Weights of a small transformer language model.
Training: a variant of Muon for these matrices, 845M tokens.
Each number is 500 + 40 x the weight over its row's rms, rounded and kept within 0 to 999. Layers, rows and columns count from 0. Numbers have three digits each. The size before them is the row's rms in percent of the matrix's.

# up: layer 4 MLP up, 1792x512, rms 0.0377, rows 1015-1067, columns 0-127
# down: layer 4 MLP down (transposed), 1792x512, rms 0.0377, rows 1015-1066, columns 0-127
up1015 098:486558513540575536496513543531534455557467478480483474545540554504474549548493500538543516587479493516523478471498459435469468482475550572518449556566547564501535558555519424523482477540491464443444436499448476541473511485504547448508451494521494505504474462464490519558512516476452469512528570533501521519430512509558486550507524443445609474535480507518460495546538508479513512471503
down1015 101:398511529475547454487524516496526557515535525497544514493448504454458507522477475407486443507512444559452480547512513539474474498527454425512488505553505516454485523579513453516449501469439498479586497452518457443450461471515512504492526495513498535480435412488459506462459402526491476461487543539427545512479471469483500480494491448484487500482447536572521482544450606577572553556515
up1016 093:478551487426512530485545534516525482521523455448457583478464525548443385476466467515488462427497456406459536549493521463536459545540503482489470493516508531513461506490492515506600469502507536459488504480525497487559474510489510547514533572520498463462498526483535463508529555492498536505473498544457484510609515495552438535515536552542505476444506485526446525471474482567536457496495
down1016 104:489511509514528435549565449462527534506503429486450517488478508515452501503443512511461443470537492558506517453498486459455519464515460476476572504530481475426511486440516481514508547490478413450562428471500525492538496555543512507482482491587429529490521516494434475505496520518502585459454511492491485470602481474521488511556529537481501509513538463535472473491494566542486518513483
up1017 094:463528505525486495546459533502483491546475489517461536496482509431525464489430460466531546515546513522561493536503493520540481516549526502509535512531511526512506566496530492486433462521490517451515422538474514506458454401469471441538538553522487454489379489466492448487553484523447456425450429500504524497521502496528474499465481496565547560466411514517499564508468436509522414448596
down1017 092:512505468443496537449516462490489478538457580494533504432518485419532500482580487537454511477477538553554462515451496440399489485498498512482520473482548457500440554567446503457518432514526476441499517621494528504507419466506467499476565517494502539460536511466543541534546557488483445472520513575473462557516514555527402517512508494469475539439561478469583592538513533429415581451526
up1018 105:462433571480514566538443408512445506440479518502621489440467429490499584524400547446473532496511448540538450493551496509442455495503500505463452476530525473439474533536485573534559529470474504541526498522550550505482508500561495518445500492490563536500528477547498490448495535480500531378443555565473476482494526509532432489566510453477533491500553480503496455485466438545471589527485
down1018 108:497475496572601532511422466526355479492550517477495494474430524479458560527492499467502494604575451504491503508518502461491466502435552446467503538481508502536491504555465571491562477486546418484465488463447545519451508490545492494519416568517511460526568519529511423463428521441505529466471530531519496441483508441494524539648462477482514539487517414513513505557386470454552438499526
up1019 097:462505545557584548485473493572449529505540557537418494447522534542525562530468536424526488542472511535481500483529547469528453526469479484587483465468537468484456560496518469523469536536486417531500439467467452536487438509514473486555582521445563460478499457490490542530486550517472423463525485545540490489513561547533472441537487465515520516550451459447520522408407471475484484544486
down1019 099:534543492472419514478538581543438469543527481523587582495539483421568507488555509487559511536537471510524507470503506520524476471471471545502455530475478474500535534556507514430508480509493553462483506599493500549498517452527461507499557536510544551506509538477449475569511453524457494489470542487480603518474485453496477503498468515453491493458473545542469468543515504514455567471540
up1020 092:511532518431523494463518556466448461472476535449495451489584481597488527556545498565458510516471577467460505488503521483532516513551570469455516452518447520549485526553552454470493556414485492465502516438460465496576514530521511535452598477474485430466476541553500436499444436489544553490505532510520572524478534506501435509467519522513498516548549526545535481463534501517464558446479
down1020 092:506499494455497526487487491527509519496562521493616527530414534515584448476531550456465467427491513530479533490461513501423503482452471514490517501576568493531562500533456528521462495503469483527526485596512483459498484499500508590497424488546421486500481538518496504502523508479529505574577519487541541495450443465514583602613462506470435472430407500464499461513525548524484475515545
up1021 097:526506490526516464482494448432465451499470531574470430480506509461436557495412466482538512492444455518507446522532503538495561416537429490529539408456496496539482485520472515454548470466503491537543530523473479544510518487446499596490436504453413504507569471461495537501556518526540467497522441534456504548501519423581552484488493538505465500595543477497440448473472505498458480470462
down1021 100:460509529549431509509541527453409531528572500528464606439458490463476517482454500482553562562528478485550533528484516477489571401479516528535565435529446417534499512467534570514443472490536517521476537442509509529565501495539489461514489503582542468506548508439464531476488536508504454447416442460567459510443528502486562429505461479524432468454501454525490506518442431499485550533547
up1022 097:485525453555534545447475534557513514446439550530442542550492491428552460465452523482485528541535513482473511453446528469537527474554466494507501525484556533489455459499557544513496532516535439538515512527505579507450594494588517540471496509493507465469552410486544508549507484526549503562493495574564467415509497392543492537486475472600517484537537377477537558533473510496459539534506
down1022 103:583449559507536493462459530526516435485512519517533504526539587433464393492490455478510503516536509452514548441470456521551525553524514558455503490465523523529498496540492461499501555492436555458488470474541518485604500491506504531436467476489472491485524472551534477513498493453527568521503502501511425546517477513459479510580465466529440452504445491463586427450488427507481560461524
up1023 094:527483608499517447452495505457438489464548489489481539464483465482444499419479464386481516465556477532441573556444554510517426528523498529515530521547487465546505583466506539469377540453383485420524499465460501564468475522480468502447531516505466467522519477474487531550444472554435556471474438520503480513513504518522442571540522451547464469574522559428443562500458489442536452495492
down1023 106:510366536495465464429517484516474414461562514548597419464476500494511458541455517571455496511469463477482435508504520499489499544502496510403496590503429525529518540463488481513434443482505518414515491447524503484483462561600483476504552525533524472406482469501476546477514553524481504565519501415498531581546517543530492461529526511532444488520526534505489507507461505441455441462582
up1024 103:470494564455579513507461469405484549552495488558529457482510562516464546517470431466428516492483493527473518494447543484527560488492545442517529479482529458560524515550543537501493547464393445509424517479520435571406476480371552451514559452558460544537557492497499423561562476485497532545549472516541493531541520493468531525516465486581568506505523562422556518513455406415438520523530
down1024 109:443495494464472459535465488441462552536555451489515557505482518523508464480474431451528541496576524542530473459469461449491431523574434498535476557482447457522482485504576596487539509455466505483502441474501480518492492535478439470507480458479423520512508567483571468502487519543520455477515555463462433502536472481475475472504525488521541496531467532522499483554524451541544551497542
up1025 092:528421487504420494520469539502503481516476492505402546488522437463468521471476484502523590479544535507478511539462531522528521434436534537425489545484406487499510591522468535522510521542469533480581530458504457501527530472537510499473465542526558483492510506489456472491534469481424432460513478463514458538492535558542420510493481464499543416477489472557398516450528496548460504588514
down1025 092:538530522522536488491501467537567557534458440491524493568473491547447490545436533517531443482471432505488492507593419500512479436519582467472554507425501430485528468466485527508547536483502546476489554479444464473527450444447492472516540528487514406531434485493537497509467520496464475487488430466519395496544532534494436468520514458474463546534488482532533481489510458545493454427445
up1026 098:511488497501531479542506539505457484508434484552438528490377514479427472450548542492436477529521475520427449514496480465507494534473487441525475503556484533600576468471558474453490475537477519496402449518508441551523481433475462462488552507521464499414603569481522518581540510515567521526536534583540449492471456549478483499520433557503570539505505527484522498518460492461504502511481
down1026 092:542515541444524447466518553537517473484536490520442534537488469498501505495514504496470544433589512515465458541507491554504518459430496549535463521474451553485452478468470475479514497480516519489545556461537544505550494509467525443514474516498460463514453549488510463457428502492489531533507497463535619495499505519537489493501468503490575515470490426542440489429483521440545420484460
up1027 089:520514463484516477509520476459504625489556529633450573455489584489512493619461583479525506477516413433456522489508471522522457443545553506463497523510528419532503455507520585500508511536554488509480542528426612520537559476479524536457465421549520529468478496484477484514468490467511500525484517475481435456533518540593510459497586538458512501494538426519440472566527473481483497551471
down1027 090:566496507453414491488511512558481406534486498555475409546482552562477528528416495474494391489491580517514518501498535461539508471512499444518493527482446419516528479500515516432515484429475517496520515500472518523535509480534541513561525409459467573452489517520542553480471525479503523567549560484482513457479523472523533529488475484414516552494522484454483479495480489453516540480480
up1028 092:436489440488496573479463507514597487497499453526534513520500454420493535569515453531485438546508541511428493486523503477492422518495535470483510537528399516481508496439523543487517485477537548539485522507442502506522515544410551520481433502557557464582543455443516481549538461525478500357541543482500489468506522451530546461476502538485570573467468502501491516486338452460510540506504
down1028 089:514486526535516463490493507523523496536526481480534515514501545451489516471455555503468558393472458503472528511485520624498519508562554507574485535445548501500474508535503450509476477508518429445599506474506535490532561494507488486470487538526475478540563502578503571495483532555482407558510575478529537488536576463464440501559466518505544452506440476506499554546568487463453490550504
up1029 121:438525515490460525517534530511439462484532509472449501484539492532472491504450517510560555498478480530460492511562502512485468524528503451502457548479544525521504419488442487537473479488575498484477508450496507500499531534502488547550545474498483538475493530489490502520512454557483421453520425565559536482521513529507498496500499420494539513552442458430559480527506444556541455425529
down1029 115:512399523547458561512483498495497529453543470520551459506507583486469475410582559505528532525570545552535436452540528543455495521531473493490464553502554508486530510496516555500528485583528468488536441491539518545482577548473490552463531535484509506455489490464459479525502456508521417530483527496482528484486417522542470538570490509513481469481435505512536591459453538535485438481517
up1030 090:486494545456497455529522458457462549437526550462498502503507470475461488538532522542510498465487546617504516444564487459572537594594512431432521455514486439462460443561497478482534533529477473469435484539471490518485487459543500474486504514486497495520503518532486562468525546478489616483457453444556466491476504489510470528475498487473440521462544481570499422459532442550465523499592
down1030 088:528513510430500499531439561470519512527532457437508454526488541520578429570402483509485480510495490506543489502440498508450522471505516508486518509509440534482489502472466503422450520413552501487488455490468496464502459548592487508478484518600506501490503510437462499526483520491434474499512480425527513513493544536460584484568502522555508512420435473480449552432528542455498458473487
up1031 116:472542558477430481443467517551493522503484579468548494478491438481488515458464403556501509481556429567539494493485546490450628511473564447469458509573443482545513491532536394455517467551495501495464495557453536459510487466462548530528516525464473535421518530538474439505427489464472462512482479490569545585495428532443513468537529473452483528520485494471469475470461511560529570553537
down1031 123:475497560505474547494507463560488496475555517448486419544503543534540541504442530500489524460513464504536554508482477443499562526566542387487502496508489451523511509423519480459434503509500485494474515524534523518504491514448580546548422541495423511525395522533507531472413446570501491469534523457563467486456497548494568488563627472485487472497474521534468469454462479568478520521508
up1032 093:488433508545547557528492558520474521472506533461448460519563489479568488456471515535417459538501500466498464440520513535467506467501504463525510558526499454495490540497487444525528505511556458445588475518538522462473456463489403504540559477481447499519454420448500475501580481518430488527461476462527453535461498531489518406483476461467443406542474477492526512514449459489438452487460
down1032 092:439511536462495476454444490506495588539579527505479545458472388504427501507452511503514520446486410475536547476489509536494474511480490534439492521495520550468486545514477533488461442510497501541505458514509488515556460496617482481534520529538514470562469470480521511512448561458482488478528460509478476536498589460461535507470505573503539534478447509570452470414551491442488498420512
up1033 098:512460465502509465573501455502528481470472517530458446562450520480505473481487503475562459455472471505503477551555534482378430532499498479511456469470597505509515495552478498487568534505472471513479495489512495454504436448478460526498570508446460512467497569477508439549471470521548526539484529493568529439543415496542461424505538495473496478487407527556549466494534551406405456473499
down1033 094:500536515514567519446499511502442513529560510486531531506566480535533526526545533510499578542495468537483486499413501459567525493534461477519505527503432552538420552432457435514453490448519524497479464433492476499483511540514517462544521469540540488492489432570494459431503494472467578490505560525464427548473585474555507578567436457484427500493542536447484533481462512469507472426477
up1034 095:476454499422412500538487472481536515517472387587530503539500519428445553490545463486513487505518507582496499494451454519558444561495522536464512509517456550459554451487516562505497482543508517530548509547509555489449492514509505531563498505526438522477500435507526516505526554506519480518503505562484473499498554408480507437511509502557506490466505496493579491487484445510412479533469
down1034 096:490516562490511532397541551494460412528561461590527512524456487620478500426436548481511487552465478490556551498536490484499512482450492487522564470490488522499545533484458513420479540569538525541532530529526571533539516568424507483519535498475471557403506531532560502487463473492517520418430553559492523485526477533450528508445474469538466439471431494568535489617461508512505567564518
up1035 093:455462478472442559471530535491493508462485439500577495528462521479476499551492484455545529523471525501504481569537529547472419517462525415519534534506574476472458557393475443480436482521501519493590458482571534544485470522516545512594496560555533488494535415469457484457482554505531475475509513475508517476578571547563512471432482476520460520447401457460522471424440541500562508507461
down1035 095:516456510515517519531555572539554513471494500473456545498501435472552495483421531555516547459426511486497541425522531481455518505384436509440525486493457455555448560576516481470560472481545492548460493514595503485435567459447522525453567498427488520538514459432491504469531536527554462541534504496580406541510516495430416498547517492530485474472474518489451515522478518493474500530501
up1036 096:514448499491542510470423490499514518478529536540481503490484525483467513406494438474507486522453517512523499482526478510526522505501502578427524493480378506441479452458483518457449504555497527500501494557512526527482489415464475488515501549509528487470524495570453437546527495534466534534460456542565509487480479483509538567531522485442520489499487510523425545531528514491490513470420
down1036 094:505515482451456536512496465519446530492493493552562506478504525549467579515461454513533539493449464417511555483511459603566528558489496558479452484502401427462461535514500510504539573472475539505570436410489499462511452462518467486444510486505503534574478536468466449530467545638577445489463496594499536502531506531514446500536546520562535517542458414522502506510462471497531530474513
up1037 097:484521525469484487546460446539594489533490543506487454506612495488443556470609464538463493508511621473601484462478497506408524462573559472461556508453472544558514487551508515564455534464446489505496453520500538586456481483456456540441470484453502555462550508499513491527486492491490519510531535466538438486489482534546467580471484490508476548428452558527563520413425467564490571520494
down1037 102:468483532508565540556480559518494428499525392448496482537434432544415522472555511533567525494530439508543493409465494482457562454493498496485513522452529495475500491456473465509475461470532493510552512441480506465476516455597488558381528467527462469500489499488489524510511425503512561441469451470502472452537517535486437554423525565517531597528570575463483528476475587573437517520556
up1038 096:476447500451552514495502511488506479563487447525544547499577479454532588431510379462506480534553568598452465485527550579429530532502515416458495570525520498513489546492471524445490570559570499511463465591452515475446505467519446565496497522486464528596526485533527378437461489489456499462523525550588505441555514471485533530581541448447559489390476507495499573600506517474468584463504
down1038 096:524491526553457479449542541575496556469525540457465490453400518510509499504510632477506449464451491468486535433494509487450546461495502421504502522459461508478474603511482534477509532505537546467498473470401572509534483497546504499480526534451456485527485446387437485545496502506383540557470460468494520454538487564510539476519455503583461509465495547487517484495534525503541464564463
up1039 102:493532533487510462515450490488504471527546543426448517510521522466496496441540512481543551430426480576415468495420537531483454608491466533466473516599491502506519458504464518503484476517565497538504512446482496446489530457459492547437474512555512538497513514532523443527480593536509524526480484521463527504450462553459444499522513422504464501563526489455466560528509522503544494488489
down1039 111:487462537497525562478456484487432566474485530445436473516481497563518398467503507450560583445481522539526474505498488480481500501528510478455440530551513533443474517480515417487538484468510429535524538483521539537490539503516494516469452443517490548486539484555544478533469555491548550509492487490511506511561513547523503544586431527377431539516471442450547497511473550497557515419531
up1040 102:579507531499497507487429498458480455504528485606456523462490509547494434590488497530444509496534563464549515524480527509463525530500500496499471504538443521518518459547533511568487546473474517460503458506463563496479466548501472429483527501527501497423511543523491414546520493475486531550595435509468538554589530520526492542524456481483521483443522559469531541487459519479541442508512
down1040 110:517563597490553467472506502514534462573577440582548561396511498499538485538493495495438518527478508410566559515445537541460518484526452508566601490503457466462543529572521502513473462475446568528482493476450520541475568507548476513478453550477543491432536454450478496488489468464542499543569414534471592509508479490479551447500525472545472512486476474472477508512489456457440532461496
up1041 092:512516487480458457497394483484457522530521501468540520547549490498503551557512551527587500449543574509501480514488477503551543483504480496504502522526477492496466527497518505462556528557439534459510510436471524553558538470419585534567501489397556435501421551461547481511480480477443509460461484505490480484509578523513503542545554491586466503523509492529475492470507536449485496507532
down1041 096:508580498460493563515490556522468472473492473487501449406480479512474483453592442442392484495554569544540505467478546462423483402497542475476462533513516461520479520509488534497452500503560521450516466466533533436440487483529490516526494558511536600517534424449481542498506533476527534399518535524518485415504463482563537419500425414428472507460502440484547511508540561532499559517545
up1042 105:580506506515555475423492498471519474451443515442479477504470527569556546506480547483511398569515510499527508510477500464477498502607406515485490500540570499544449520501545547556512432524494453497508462505429493523477439462519486506490409514488456480466492543525591487385442531472488442508518564533549518496499395442525478514571515508552479502500432548455441464513526461498529431499510
down1042 101:466477507480472453436550399546448546476550476476569550559410522484574470523510497510455434537523544462462531445516511503474476411490455477473483483498544523469486490460472522508565527417512445527426490469509547456398501448487535453501532453549488570538424508442451523453436497521583484558559453422466520548532522489496461537531501469484500550520483503514507486508462474384618462468530
up1043 097:505505475523388541482532408454486475516492499517491534477479572458513515464483489450509547544500482478499421568531466472495455518508439477508512503592480475448469523535420506498522477486506448496528502596487439507568478541509540549461594473489543515487530435498455517514462530526527491523485489484487563544502452541511510541418490498477487511471489457539457542485509437536487450509545
down1043 094:594568492546531477438517601533519455579534540488456483507485456510541523473575520484482465484435513458476506527515476495446565458550490483521511531447481573450464446464542550484473474507542530435451521461570560509474499455492545443537511591531451576486491510472491446519532514496506535492489541533503523550514524476482438454515507521549523514519475475431480498470540523517570511445474
up1044 095:529515500463458536490503467495501525515468527599496455519497469480420509452485486528534501485466534441503460536569572498436560495533511522534448487523473519535462445541511503486522543483519475486525525499499478487556552542449535488485511464444603508516548508511501499513429538497554452486522492505580524469470539474525507459495471546477491526510457494517512520503439469489493501475466
down1044 094:501493511490539488517526553518497486492516516481468530468463512528488435515483529500440545555514479453532523532531486488459502518534527550469520511481527507476468498477523488464457500489606487489573453526540496559520518497495453464519463435532534535485460476539421480510555511523466556453459460541453460485574534490393521526549462539506493512552507452508453520549515542524446487475494
up1045 102:509480431462560468521448460577478435474489473474525469515517624467548478450515410527452570469478457443587441503468541518457444560548558489448524506519511475543521453479424566538547537464523476455538497556441514497545493498513568507566439419459430526535468475497503478440504496510512451536534513514504492573513438507561531574560553471503530515451513561554510511502499461456509549463480
down1045 098:565451493538445555450473508493474572459462507469522484417583481494507500539519588501489488487536411526493561503504516491378539546470486504490524543470525487497502478501471455450475551455457532529559493481531443435463454508533586485562486419554547511471541508500438481505556453540555556441547487501497533531525442482544504516556476527553407483469535607542428494457535495498462579552436
up1046 101:530417484524499524541450551511518473529524431560467488518534450559557493494527399496504515532555469522535456481478459439578381569506557538485456526506523517522493490438498494463501511511573466434483504452610500516466496446438494543501431484518471495478538501523417438509463500474481495471534528453544555531546462540505484467508551500522497504560577534529550483518497487549535448462480
down1046 092:547516524513492512519542515500472477465563476514496488491520577551459446463459496474513537552464531495490456469529536501453575476439493400487533543438530372510479522510471450538514456591445452559520437539506505499484541540492532449478560493415460507495504497569536408516486578498513506516418457461567554499495530533505415484449492482439543492463460496516477549517553420507500475474492
up1047 097:435449514462507468578538537451544433497512490475482567532491533435481601474554495416452582557496523494565491510440536533535521497542510558533522474540536486593447463557541554506549551528460489518457482450515489533479472490419451523451520502499447519471501488529565462526535490483472554524607545518554466530549550470464506486490434437532535488489492577521521444536414463540537448450468
down1047 105:496528552523463485577473517503484463515476498479616552523521458553523464488477500489535570503599499536504418521519448533497448476511598576455558505589463484481496478482525480532474555483479450540543529419498474502544496529446539467556496551452485542526528406474455497482539539509533496471477473473469547474513560524474457566456493537527445602552577477561561459466476519481519499544540
up1048 120:489572523492553487584531445480503528506532482466497425478512561417483436499504517539465457484535491497481519494515500436519504469516509487462504540499504469566522548508483400446546592437502474590490480529512510458522497491428438460504520526466514565462489424511483474557532496485487487564438452494452560582445511480452502470429457452537488451456571528556484494507515470438519487536540
down1048 119:517583482455533512531455504547459525528514499481512450440534548461493482549492516509573519471473394544508501479484527421544475428514498536489465412450524471587490536465484463458461537512547490487519499493533483529504555474409484477562500544434498575567501406457487455573526545533542530513535489474488489454477538467581449505599486479472479516530512565532464443470526426468478551591578
up1049 093:514508508532446476492491549503477518536578467402493506519470486507567512507536479509496474468505500468548523480492508445546600526499522540528496467561416514436567470538497513501520547494499510513468503511519535484520507554523474506501628476443496516473467483490492442535536523534483508452540457557583444477538506497521486464492527518465527437448539528507581573538504468559568527555521
down1049 089:559514446571461497520451446489533471533486449489492472436455508529499502495535486500502449498490447446444468393489559499489479574468494513542496483465509504521474496524552503465564581485539525512501465466440517527507492497564413528445533476467482520551594508471500485496505513522476566599454535523460492543494520460551508496464489559528468495475509394477548479502532512480509528530450
up1050 103:467476553476507534477573585537493515445526475525495483484492535458502508488496456496477480445511470518488555507487594536508495470601537485452550516515472549535494520513566494489517443490495520466516520477468571557513540514472466521526512476490489508509528539433497517447382507518538463490469493520480533492527537553549471489459481452425503473576521496427546528506459493570519506494512
down1050 094:478482556480469512547490510439500520509551439511476490517465464540442571461420479483478411502457514521470496447478502558530527518615485481554497484534492419440498472463501501465550519410534490513424498547561542563439480498496483538470521503614525452505447534552508523450447516495497478488535522465466476535584534521466483485516519472504546478495469484442496558474536474473569510520519
up1051 086:559499474524492492437487555449496529553550450537480495455481460531439536524520546519450483442489524461525527594446552477566520532426489488513562523532465468503598490536422528516505473499389550463529478445459490539543481512445438487385479482499435527420469496525464516584559583478524515477440491521536524464509528526447478601424526507512488471540511518503495436517461439462475523470512
down1051 091:544494598497509494528523594476484436535571486522502513518586439540442471512415508496439448421408534468487516537504477505483532538535474545483517511453548545538508547439431463518485521520508575457475464607538499470547486542485496476482510475480517436445546524516519484549543418491470503452453495470538514468479554459432492502533488567545524524498508521490496475529480395523483496538470
up1052 097:461441455441511463456552520493439493505505545511494503454415499462518618479525474468463483483552414521408483495524558548545578494436483515443499449527468497485507479559461469411509513520467515526492474511537479508512396527433482458476547502559539510450499515455524520452521523484432483543467488489472476517531553550556516498528539522477475507525539531548477520562536538403393499533545
down1052 106:500541545510495570468516490503510467474450551468518502531541508513552482587483513523455518482444493481497465497428523466490447530410539492492474517470534524474485468476488540510425553576526481494488517488492520481572525471583519469470498556511481509483474492410519544447532422535463450538506519480474530460476491482540422526538501447485418503557504477523448520408466543445571497542484
up1053 103:415473498448508492532527593463470481499511518477531469502500442494510503481558444528509569509506499575491470470536498544510552455575518500488481536566428428540514482495539403472469523418458457503503567528497500470527522508423543481588506551575525488508364460515485532520480494520519545459509593480445501496491554531504484513488516498439437478495520472502528584502478536470537535521485
down1053 104:550516505508484495519472521501490514455426462476455525491507513464515531528540540523495468473467537461551544534566471497525453504512511490545541449541574508526430511457560508485566471482507473437502494490501523414582445491461470551505473535580436509479528487470604442544415485479456534502467547530460521449531442471561497435461473497529498477537506456538460470598481526477449443519544
up1054 099:505471545525460506477494456504486510538535584469558552481557532480500509459428457467480489512481516463499487522514439457498538475482469477538450520551440488445489431542449593443511514459508480508512552564408423548601532469521536449488522531478549591538508506491490507545507536480477492532496516625521499505507539490478430468574522468537458549469542526521513497503497450530542548500599
down1054 095:459514467530472560549455520478462522473496498525469454518424467511493569426505496497465497535518488575443470489494531520428479509465446535502478554506509499553478442435493551483550528503498509503427543493516539449491510497504434445561475569528516482530494437503486454487560551528488460506486484470521514472491512557537450479421448523479479601422543494463491533488487498520476519475518
up1055 092:432502500523406490462526522505485546486411458496528514515486567461531485520533408491510514516474470512531554541416526572581451431505531504486447432460530471448493573467476509547495467418469456517396475497512518514482497477571522426572470543514485453523511539547558561485490474529474482434494480515542438581523518601457454546513455453490543467555560547547442524548450493460510442511543
down1055 090:573500505423518460508469510510488518510509518532466403478542553536473527551461562522536470488505476500501543514484535529477504489527485496515636550510517514482547499557562488476468481481500568493565464478469467499499549488483495559491479484524477528446511384536453432468448514491494481493487519497433563417468492450576494463449515487463510522520519461478468425443459536448409519464502
up1056 101:512491544507482458588512464516549526499546516491449530491473476417459538453585463502542476443457498496513448493481477496507465531444525511441486561531546497432407456537541470502496448512548495441546468488490535586461530507515406542492496465506450476430512576567490495518489426475478533482508426511495559455486521489551506429500446517459511538498419578483554508473545486503454501520469
down1056 100:507501495467483472553531502493555393474505466478495620469483561485490475521476500513490492440544495440474534486576465465463490513512495510456442554511517455537591511517585550467510534532521420522493460521559528506495468569549475514477443544504494430432485502514551549515469474518455483475382489461539496508500559447510560511509428451557520452458445496515449556589486551471498467555511
up1057 100:528472480484417543518457480433559481597412531518588506508513441514531586465485516486536544457522496486517546524478430514526549494465463499539478568521538488543515512518486465493475546522475611493533490498474482568551569481480542483487458528462528464504487477492538487531445542489479446468560467413536512529451424480523479473490512444482490507523499486504478434478493474453475458508496
down1057 097:457502540483561525505519558579531460474525508478442527509468515473442476438508526521537523572412488514496561472536439503405483513491538559519522433506458509472516470487485522544468396395488439436513490561491519492501487536491521451505475474474576505467491418483536468503533548490536502509490522539482456459445501536545477527471557541511485445510490506431428552498528471483455540474494
up1058 092:486474492542529529440534488432457470431491521510451518529501470493477555556536496529542496466441500496514414475459422515548414441586541478455525512494457572510570445574501541415587556595475527496517481548451518471532533498466459539462504499480496505543514474520545459516554496506533509513501469491553506470546517502592482449521531560542564449537441501475547498431502512461504468541549
down1058 097:556433487475517521506452530513505455536555529541525449513522513510484465509494509474562486542470511474518462455457559438426541479416500546498546482526514492478508478526486566451487471398447549470466456496528523485481513584510591550513494468466464489478512530513544466479528474504459429487551492508464485545455501521460521499497454507502473541499473470551467450453544472480468500455468
up1059 088:507481554477522543541490544464566486546567529554419503546446535479420523492489536501539550504502458497501496575505517529564501493430462479542533482585469466445507501539486583521548498494538506473530537490435466506469551436470469537393426501476494542463563468555472447533531505498476515524492560524462524480522456454437463416457492484502455458519547521554536505509552523483469531507547
down1059 088:537504467467458420495505481504478476431458506483582495466559483505556506531489464492454469512541538536502504482545514459474506503562489527514515516401555544567495484505519410469486514492499479464498457543524541483455488562519550482582551518519478486487458593458517561467468510493530454511489483428531476558445529515524509551520520513520538561517485448477430489533468469493535450446516
up1060 090:436547500492469554496537474524517482547471483519530455409546533473477538439507533557509518460492500557473495478446508511574473466475549540529481485502467481461520456495480484483507511485496561478533427579516489505549462528422490469517620424475493468531506464459521471454563512510452524536525499517557567567510525479528512560507514454434458501471500520503544531448489484534524470453526
down1060 086:527520510559525473536473480467471491476557476480444525542458528514540569510526564493511576516484596481599506469523479495519436487457497506414458525475511528422506483471495462522447497595529455502495519552529533443558507471540553526527547515489440512510467503506491501510528427578496527423455558478462503538598505541494442546487456508503543415491507484528483445514531484471473553540507
up1061 090:510457475547555552580514493498525489476594516431502569535501557480423432572523453448574519556465535532487557498442569526480517481498492492453519437477478458416536441482512429471504480512442560504521526456405526509507485507417555496491482492512495502482523458518444439451524423456429551499530486557516482506516503459493493484538463539554495525489500534518479561533529481546492433487452
down1061 115:534538516536444471564533454527547482518517519453501508466505437481511414505469446456521546545581480491484523461479555520518479473491481477484567438490540494402511510529465443532511507458485543518569515543488486447509551525461504507510444516508469546495553469452437480509522424497498555452513526525519499514447454489484522489544456519494521560473516523530555516456492472478424421481498
up1062 101:509501487484478507570480481499515493473513479556493521470453355438494467517507517452544508465512560470509546479497526507513470429462451542548530458432414545552518458555577436469540449513498492502522486394513464555531488543498431521516494508452491521587489544432559451473489496558505531599483541554467539471597456498546497400458478469419496489508427495497498441463515481477506492499515
down1062 100:417509468535516503423475445429523577559519527455552492520505516494437495546516472531503520455493472548464465472500486517485492523489512429457466575546514510402450532489453571503476558470449529464463514511491512451449548514517524510479503475523512510409534445558454565575479520456455435383532462493509539494469550478459447584508427489552550488409536517510456539537504511470565520500520
up1063 097:520491492549501508494495476478504532481498522533525547535508433536553481512495532438518544544474464478509517552516491545470458476553551548411475510442513509515479518467450505455491570489503492518549576479463599511500518460543476512495504585504492505506474461491471523521497472433508539472520429498501460528527510466503525503502541530511456495509428513508443523437511540542431435480458
down1063 096:469458456555492568500616469505528477492528429471447503535559480543547439582507524499459485476483474496519542522524471454482572437504440493574408425543497471490470543524531433497543466484505507484539477385451506494497506558475487559594515463472506623461491575474474454520525550462545464527539524485487504467512514543530518474454477458470534504513474540404472580540551428487539495429464
up1064 093:505503577601517446480539468431565465532459526523529485582454475528485523479528514487480447427523549499481456568497391509492456479539528486465521519581503446519512470523465459443552577536397541518470469431550559465519482525524488517469472497482465515550511549583538535469580490482488493485511573507554501530469486487499502443539464483524521541457476512411497477466487463489457528491466
down1064 098:470503495498464463473471486519432547435460539474495423475464405508493472589491523480430520478563495520514570518436478512496508454480481600515491493496476485512470506450426494461457508407543468470512455497582468403477544574443556516490457451397549564490468510470507524474510500568553466562581510465510447483564541476521555505501516501508464454502507570476554507515533574410608497484520
up1065 099:503499492473543488486514513456477529543472503505559464477535511464493423480489486558508544457490570493519473414464450463524477492537523524541493487477565565593557461468482431552469593477471455515504546496487562454528563431578477469473592477560537490494512567554520614521521419498467546471501490529501524441473512484453422457474540508570476474471467546531506535455437431507473477451482
down1065 102:540496492534458491512464475568519442529532546588535456495519568495463447517458543480465583494509482470472564491500527410531438541494483502489504465458533534519545481438403483527505473501467400528502504473487510483523533576571446468457540497560508493495514503496423566564587461552515507457496435513488503451424486498516472468561431539542488507453480461492532455491512517466560524536536
up1066 100:585462481516553537517515493466502538550468510525455544489567555465464475568527557467508519453495417461550433606426514507555593475514548451442487541436493505560538473510542508557506513542548539528461489457510543477460542404561481474491487463451590515482505517526521481533499574511461530527539491510521444470485470476547428481529479496568528558489459549474467379502474481485495551529485
down1066 094:517477528443495507550530507573492471492457523453447475562463532466503517515538500514538445542542560570553587508520460546434556440523570496504562461476489474527488457443485516473549473564545521476499544481525557499491530493453602503480535519449511495498509504593569507519446501504471525485624611467483458523496471490533475504553434545512465497546471496524564442547504565501524576548497
up1067 098:560631518522504515496476489459541466524474569473566468587520466430510536493523464452483505519505407511494447533492478526489522482544513462485541475539511463541449456539504487485471542495517499531501490524538511511526584470443495501501505494479590486467575442508506544496524497434534515484512462527515466534469522582508485503535513556381502498513563494465523489459463481475497505555457